{
  "num_hidden_layers": 14,
  "hidden_size": 128,
  "num_attention_heads": 2,
  "num_key_value_heads": 2,
  "head_dim": 64,
  "intermediate_size": 320,
  "vocab_size": 16384,
  "hidden_act": "geglu",
  "norm": "rmsnorm",
  "norm_place": "peri",
  "norm_eps": 1e-05,
  "positions": "rope",
  "rope_theta": 10000.0,
  "rope_fraction": 1.0,
  "qk_norm": false,
  "attn_scale": 0.125,
  "bias": "none",
  "tie_word_embeddings": false,
  "parallel_block": false,
  "extras": ["capped logits"],
  "init": "normal",
  "init_std_qkv": 0.0715,
  "init_std_o": 0.0135,
  "init_std_up": 0.0715,
  "init_std_down": 0.0135,
  "optimizer": "adamw",
  "learning_rate": 0.00274,
  "lr_mult_qkv": 0.4,
  "beta1": 0.95,
  "beta2": 0.98,
  "lr_head": 0.0139,
  "max_grad_norm": 2.0,
  "warmup_steps": 263,
  "schedule": "wsd",
  "decay_fraction": 0.855,
  "decay_shape": "linear",
  "final_lr_fraction": 0.0,
  "batch_tokens": 32768,
  "max_seq_len": 256,
  "doc_mask": false,
  "train_tokens": 188700000,
  "max_steps": 5759,
  "dataset": "wikipedia_en"
}
Each number is 128 + 32 x the weight over its row's rms, rounded and kept within 0 to 255. Layers, rows and columns count from 0. Numbers have three digits each. The size before them is the row's rms in percent of the matrix's.

# layer 3 MLP down (transposed), 320x128, rms 0.107, rows 65-81, columns 0-127
111:080129053107111165183141080162083081113090121141077158102105123156078134140132156102126098111123067132170094107135124173160071158093098116119097194096066153177165120142136161125107091126144121165109197116186082140160101131127133112154142130099066114162072131120152151125168089125137108116094108095172097125131068115132088197145135115132107115142144094118095161163187065090149169132151
100:120103195166131121097105144153110119128130152140116109098183071146113076102194084122129113165106185086071109110079108106141108156109144142078107206160074178135090148072139136136111124155050130118099089136094130132090129159170125096140086111106112105143126080156123079112135157166149132112151124093152136121139179071146066098090064177179099123067114103112163149126156130141079129088160
106:114166114154186152145121111079084121144149138109159129111105151083104080110151112140188125131132115162142176151175137128124181133118115029110125105167163115103175050059133107128077143127124137165118143097187082115154111119177125129137132118171113121150113128167116107108170143095094128148143137153082131139109150155094104142052125190128126223165114163076057137105104086127145098142187
101:142104168164075113118194115112107149176137083156140098149181153132104082118114028146129138106121147130099165154117157080159175159137117112158152046157148086140125160152169134096114125108148065156144160069154177123105117206113075144094176105098155143183132133121142120156120107124139083131123137104124126096141149121078114116131165131144073113113158163164142095146116107141126091246115
097:229118160162136192114132131169064126139157162133144159122153149106148109149155108150083131099133168165096138121102138148102139122135141105098132143126007158122164104162122099144129135120166144126046139106106139141087147083174173145153161133147152130105149080113150147107142095126081154148113111089134212096118115169093069116093092140047105164141120171077157135184142087149121111126140
090:107193121121092120156100118121147144107137052098092100114161085090105189075166154106041116112123126084108178109155163101140096140096152138143105105103146165157100078083166130077152151197122118186149144101136094160138096138093104101148140123117127115104092114182132119130148093112180108156160133091150141149196167043127104115134174138155158089144085128135126209093136086133101137100166
105:109140131150155115189156076106112182102101115234145085149099104079095141129160134161112129134149110155083177171183149134098144162130111161066107101098143119090142096064092143133161140075126160093107155061109136109108143066130169134101152198152118150115051111139102116136122118089116129108111095064127173132091175106163193122127108158116116148109182091115123139116126145125198139148114
096:094103150100182171115141130100092100194102085154126125097142103137191164108083143150115138085163181099123092118127140071113125136127133133113198143123189154116146137093156104068102115113171135147142041127160130135113189111132146100168094134137093139092109114070087149192127124167090118171127113113057133110117074126148159095084128116120146170096049097110154141075099081170104106169120
089:170151118118146072141169172123095186135059127107156220158115096159075185142138140065144177091120147102097104098155102122188120088114092141144141173137192123177129067123182145137124167119111150159111136131088082147136145177077095145141164077111102109148107135125173127182081125051143116143088156158116161114120141120123133110107159139114145140088169100112181113147109119185104123115078
124:156150146154136045139130100174100122139106156119171092097150124065125126165167120153161166109112098139094191092126120117111128156109184092049146089102141085092136175168102172131092134127093143118083081095116104120144119090118147114152128159178169135184087130106126114138122152086090136153140097127103176068099101164157195166076124117084075134112167133184138157111092147111056076111156
090:097132131140153120085089145102153192088084123136095129100178075116136056111111176071115129192173145128143150094135116074088160158158126163133214126154173124084131127154068175103101141125131076142095153193063194147148185144097122088133115155058156140116142125184132097142107124110131105123120139132145099100112126136162149149108125140109178082069154155178072138129103116141141121148090
112:153083169170144118160106093146085123080132120060118096121163123132135119145143128120100124161092140131089128099102174130188174051116125130144111128111099108113144112070152103126169137141115147117098098134158145166096136129148149133177053160107108142198139059129173040125132134135096149092140141136105134081131158167090143084116079124169079210112111149233131117098129153084081116121131
105:137176096078132087172088150154141167145119138193129105082157083098101103122162113176124077164146141119110105121152176149095094089186153079100150118087148110164105181153124108119134122117069091142080165136117106129108153144087179109164131173190161152063086138144107136161113088126118109132187156152115091082087137130064175103086084119086160079098070157085161118155140164155147117148134
102:147078149080133152129104102106159175097111140124180100142039103179165180151139166094111130161126144182104105146163151119122127108127106141225166175149148149176140079110113100116163137135146148111178146187130144139146157177105161145150094122112157185138167143132126109117113116171062135144049159157160142115086124163101133114136125167134073155084139188163161147108124114070129190099093
111:105133176132105156121070058159108112159125151141053157122135098123128153114112180058052189119107101111166116122096109130106092193119106153163127111124124074153096129135117137136132173093188154162121168118081099132143147148137145134137121193136153114126160122175135143073142153159166141118124146094161075130155067180166158111035092086151131119121127137100154093139116079132093099157202
108:108097136198104135081150172130139080156072149164121139128159132106146078120154125110180126157153107121065183107142082148191130075139144135085114112134145084093121174079124122235108136165146174138179125150117094134088126184150092073165148116158138146145151145070112117168136161154179149130115157135156198111059149131090053115144137115157128098106126162128095109143140126150174102152124
091:141161134117129115086200143079149162137155206177153153135078133150122106138074132086158160134100144166184157101148112105139079124093074123144125115165157082147153138127142111121113158101135149068157139143108144115141143106074153161107121122131154063121147159113120162109063088171148087129098154094240148107078120151099082127132139133144159160124219117086148075179130071131122131145142
# layer 3 MLP gate, 320x128, rms 0.117, rows 66-82, columns 0-127
090:092160126203147082150054147171129123207160111145113141107147171060121143110139152172195157134194146071135193086144165122076075134107114127084124102100066129133134166101127074160107100089101195143130077141136141131126169133169135081135117120112113131119140179073133145142163142075128103123141126118139150124117118147137120139126090152138174141144196149069130167152086111152096137190145
102:112188146147149138099113115108099123115113066075098095067123125088096131128134160095143104198150152144094155132142134127146131162126186110137121151148123098029163180132103113167088131138125179130119132061163120088100174117186104074165141141134113139088086123130131112140132105065046128140157140091079170158122148121152134068107064119142124170071150128099145125111126148130060105164188
106:141158071138132088123129138133167114165048067121107147087157151118178126152163150121112101128119163057122095115159126160069146099109135125059115131091069102086139182129066091098159101148155149113128069094143134141111198101173132082165086193111099130112114121079157136094166128131091162112194177120118188131111098126089119103108086104155093122144126150087082166133168161130100134114097
097:121108190140110099090118093083156125167114133114106056177151127113166078154155119123148136147116138106114172125113126069156138139138079130100173114144168154125114154096147131100137168130168114201129088173152148132185151136139051160126104159088085100149108085137119116154123155119108110075130051152130147089101138075191125114147124119175082082110132041170109160098131202159113139161076
095:120125084160117118153155142197079124164069145153111102148156175109180075172111128085145165141118090093133139113148201097150175093158123092115176083105122064095150139117113166178168128099135143137126191132153153106135114097128160142138118146099167111181122102090126135115152174135109097058177174131092144132110111121130144146110055109126134184156090130067188096095095137126120115216107
100:147132141169097139140159122117120133126089137182168125135149135182118122111155108128119089181116199136132171090209116123165131165156083176126147138135135103141206177109066071133189135118135147126165230082114173140089123068187148113097149193141124167133120127108142115098115143073090152115100080181125156137174080132120134136106169105139111165151122130173092156138084154119131087134107
106:127149089117112160132147108137116121041105073135108139135136144157075126147167153149152107132117181114118170079162065109104112143194122093130094109182090139145189147106114123159135154155136163142159140094105137095067125209122091168168125168148157128072106114130090212178122105111173129151152191197114075093118185128108125111131085123105088120101115118102183118113104153139077096146152
094:123135121154120123115100110175136088094126144154102079080119218075176090155150112189109130157127125107170135155145132114077185158110143126112170120042074110074171094122114064113117199136121113112133093110154101081085121119164138123135141114190168159159076172160149121132183180141125156157161141117129171117131101122150130168045129107123086106104123129162110108109085161127156145143190
112:101114123122130154100127098174129159162136104135128112062174175135112152116155140145141130141072137072104123156121121145131134079170127093099188105069132139131124158132156158182174125096231127127137147147122174141126140116129095130094090115154129151089072141121162041118135154142139174153209150158056126154062134144103155107073096119169101116074143097179172125123169107133110190089104
090:098132129151167149080152085127051102111116102079094128125153141121080119114123119139179112183057153156165158123122133142116086177152163122093114118139128131129171082123142146078109180173133117142133117126119198152100076124112097168125090179188135090080121167171098121162162082199164113204135152156115077108134131174155156103104156123119177078041134136139159151173145106133127160113126
114:099083120170125021090129116129136115151123146143067040161173116151164116153133095128114109128101193135084183128168169152121174134124102159120176064154162132139145150133116102129156113121183155117123098129153096123139113148146100114159119121107094089117135125153191093143169134103139118121099094177090113053142183151126102110110082079148068146117135138125113224121180114105098120100082
099:139163135156125157089133149115096137128098129116073140136160168069153113152095124166125124150096131119115120100170181131148102176221183124069101110100068168131129095099083098105088102155157151136134132100151139160133165142163110142117115093149163149084112149100086162090130144067142139074177110129062176162087096150118120092081070189159148203138154110157153112073099104116092111142180
096:100145110130151104142146090130103104170074109171181121067198148160081103198149121099150133169079167109120148059161096127082188083133109132097132074134067161122123203111156165136179138031130142140113162101097109077087127102133113090110146147113113144074120146154096109150118121059117134143101152080116160189075127076139103141122137123138107121075112103146096148145141129138116124131105
099:109169101135108102078111112114107118010105134179173066102123122130159129080152119101161135127092128063151130114141098165144155084142137126080131111112108173157149166067140118092105108161142108104141128094199130137093192141106061116132077128155207134150143171116101154134142151120137146115185084151116120121106079131033110129131119136173123153109104136130140173086158105167093139076106
106:118123164116108149130175163162152124105092163144188072086172153134111105104095101120132170158136099045097156116119184138155134133123160119111161141126094180163065107097108181152098147127151139106096214096159165143109081092131120122138113142108113135133124144181102115174108115164155084096161095084116130081140121125099119162126131142179159114049218130107064155132172150098097121167185
089:105117173190139082113142184101119154123128134212169165132168112136152099149143089112146109169136079110088077156099118126127119127120157118114155131104104132111135153135083131168150146063130144117100128160062167159183097123133104121092071136107090104141157136113191133097127105137142168155126103152132163039130101170128118187129145148164117119098232159177118135124108105071087210122157
091:123150108093138184093097126117126102064100062158117104140131132132152137144146102175104094136129148128078121113157087169145108112132089207109121183125165167199135125159241091102175152185109092126163157107056086122130145193082123112159125158079154132154109113181126105174135114117132113128160099113130133120140116123147129107148074141118153094117134099107081145119200108187192117118124
# layer 3 MLP up, 320x128, rms 0.122, rows 66-82, columns 0-127
091:086080187128108175109121133114126105127063122128079122126100138171157153149143076181134097166100190128138117116138112171139227143156129183125173081063128131079163083117117179087138090174145102124147172079129137160119108137150090177087125155140189144156149050145148101120117160142097134136140189095129125149115134127150159113110146167147100113112137088164129120066153146075179142083102
099:134079124125135106118085145135164140139142129118134114112153124123091143069144110124137147063137153125175157160135057140167119117101155112146125178122140092106131082096204137124096080210078141101047071121164153161165088127091138085090132208112159075111128096132148136113120160133147120111090080136123143126166185094100083113117158180102095087118053131128149105157198104135133150179157
106:137150137139099161173142181173119116131144141122175141135137139152118063145071105128083127189184087148108143117079126093166116134123149083151103134138213133127130094124173187225161149121089139133133171096091182087105110127104113144137173139118172116048142119147088161164065146116148110132045075059137116131153113117101136167119143108097178145103142124131178111122110125137094154159154
094:130110116111058095186069122079107107118094136109107187152118119137066137118130125117117110126151139173156143174111205126042148108133182079142104128195136092117147082074087110133085176159106153106142112111137129154109097112132139122118160093097175106195172116089143111096140086104098144110094118136132149117161192171068097088134123126174138152127097136163165118140144052092122094187121
088:134143174133164143120126156146062089160098146163121140081162163168059179112107062179100186088148130124139159114130144157130202147169119120134121132153083156144145150114153109160129154103146140142097071103127120071117098089129131146142143120149055153138183155136141108151116047138187150161085060137052115157134152192136130103083104098097135148174169151127087129132120115100166073119131
095:112146128109172119124183141153077131169195133119066099097153091069085087126117156145113183119133079126113116133055171085070108101094120151122153122150109148142109151135165143127083152142127152192092101188101093159113120111100143125165135071106100092081090161157135084199114091146134132159103142093141094119112135114164100130126099199087176115155144031110123144169135110112159164134168
096:126077133158112106088086096152176174098153161144103097115135116118118130129180157135101192110103147131130149177130137118182135155161106138156131119056138197121110135123058149089114160142117135104142131171103126112184152157125084172158087177166137180135121117137077113188131211162137169104165095114132098116140128205165113096115151121140146100129200120155135080068107206137141181112125
086:176175087146066126111163140145138127117190167150116036081142176146091130150108090153140132159149101086108162126139150178092130167111192097160179111082069129139152124149082137118120074072118117103131121117118112063144070123147141120136117157150073105106085128194094122158158166203122154148159106057104095154143087097097131146100124111114145105139144148097108149096140073075130121123158
130:122114092153182108089159145106151219170162157140176165120108098166185049110174143118112120122112075139136128139080193106154132061126083104177192136124104159102077121156131184126123144098077110150105131149174157128130134103077175091136148100117153139109184136082161117116092149169163107218105106141148150140132140163127147085154085130126127124127066125160140118171111108131121103097088
093:140132163100136167106147108175120113080135143139138138104097160199134107137149153097171127158142122142102097051157123153175120164105111070104120138183158129137201144134092116131187212137116159103119167167143138115093104181164024137126114127154076038142126152122147153169131112167158070131147151090108113144095076091116191075101107167124174122153128133103142141141120114101123093117110
108:114164087112179113149154158129137184175184098135117152158110138131097133173069109099090114093103154125141157129129098138125098117109159117112140096153120069168095180187123090117107048139068127179141096178094083110137115097153082110137139165114074136139187112157145119160126150101230057125160170182141106143102163137114113092102124167109128164142151084093179181118160157115142144115103
108:108059069133079122151154135188110097098111097149198171195158132147063106130163148102113122146137169142166159104147110178109130115128080146127115166125197159155176180163144090137132111065115108165113086146092183156170142140073149145149165128117088116119155151155135128133099125102133121137154095125127075120137058147079104156172165041113155073147157145114153134183152124105102125110102
106:131113121102166150139155126117161082126084138155130133051174133189101141173091127122141162099132140116171100080123066124144158101102107119107116072180147147115110149123135169115171077057113120088134208124074151063137094096118189111124162196084053121132152128137090123142125114110171123120098145062125171163145125070126096163121066148122160089138124166109092121145124112134105189115098
109:124132152159151110154065117119090148146094116131051077114096152089097174122165090168079125104182083110170119102124107080128134136085174163140126119129088129138135158107121104092113079106119091094149112107156090124144091113178181072127162150095095162202126152122144124068174107034123134098154144114112147170142149160171132139124132125135046148172171178127147106141125074100088112114183
103:142058041117142122153132157111129117113128137128173073110127140115094140114170160115180094131128102150119157122163187132137148138169143093100161131068141164086121152091122105091121175136141194100187127154139086143094133194094113120172181097154140157106129163167115110195092124133116091100112199135179169104121175145103033120108150075136160155152124098153114136156137146184185129126098
090:109151107104127136153169080102148080101107113149108113133104113152135133093163136139083078167139156085075103165131151085131147111099137128104170092080151137129152086111122100149182145152080133132146158171149104103119168133088123057147116093173174181147139079116192135162170044094101143154108159125177124113042116095114142129110163125138165203100146145100163158158144121052155076110174
088:126119083086097119143128128132131130118127126140073128124090143086115137127124074115148127055130145161146143152172129125053149123101162172168121110195095080095085172129158062140032041110135149121133125154089097141143161126181147067128105175142135188127152124138151059117123100108139113132130191132090178167160123121130123121092165061117127135139109186102096139127115079162090078158126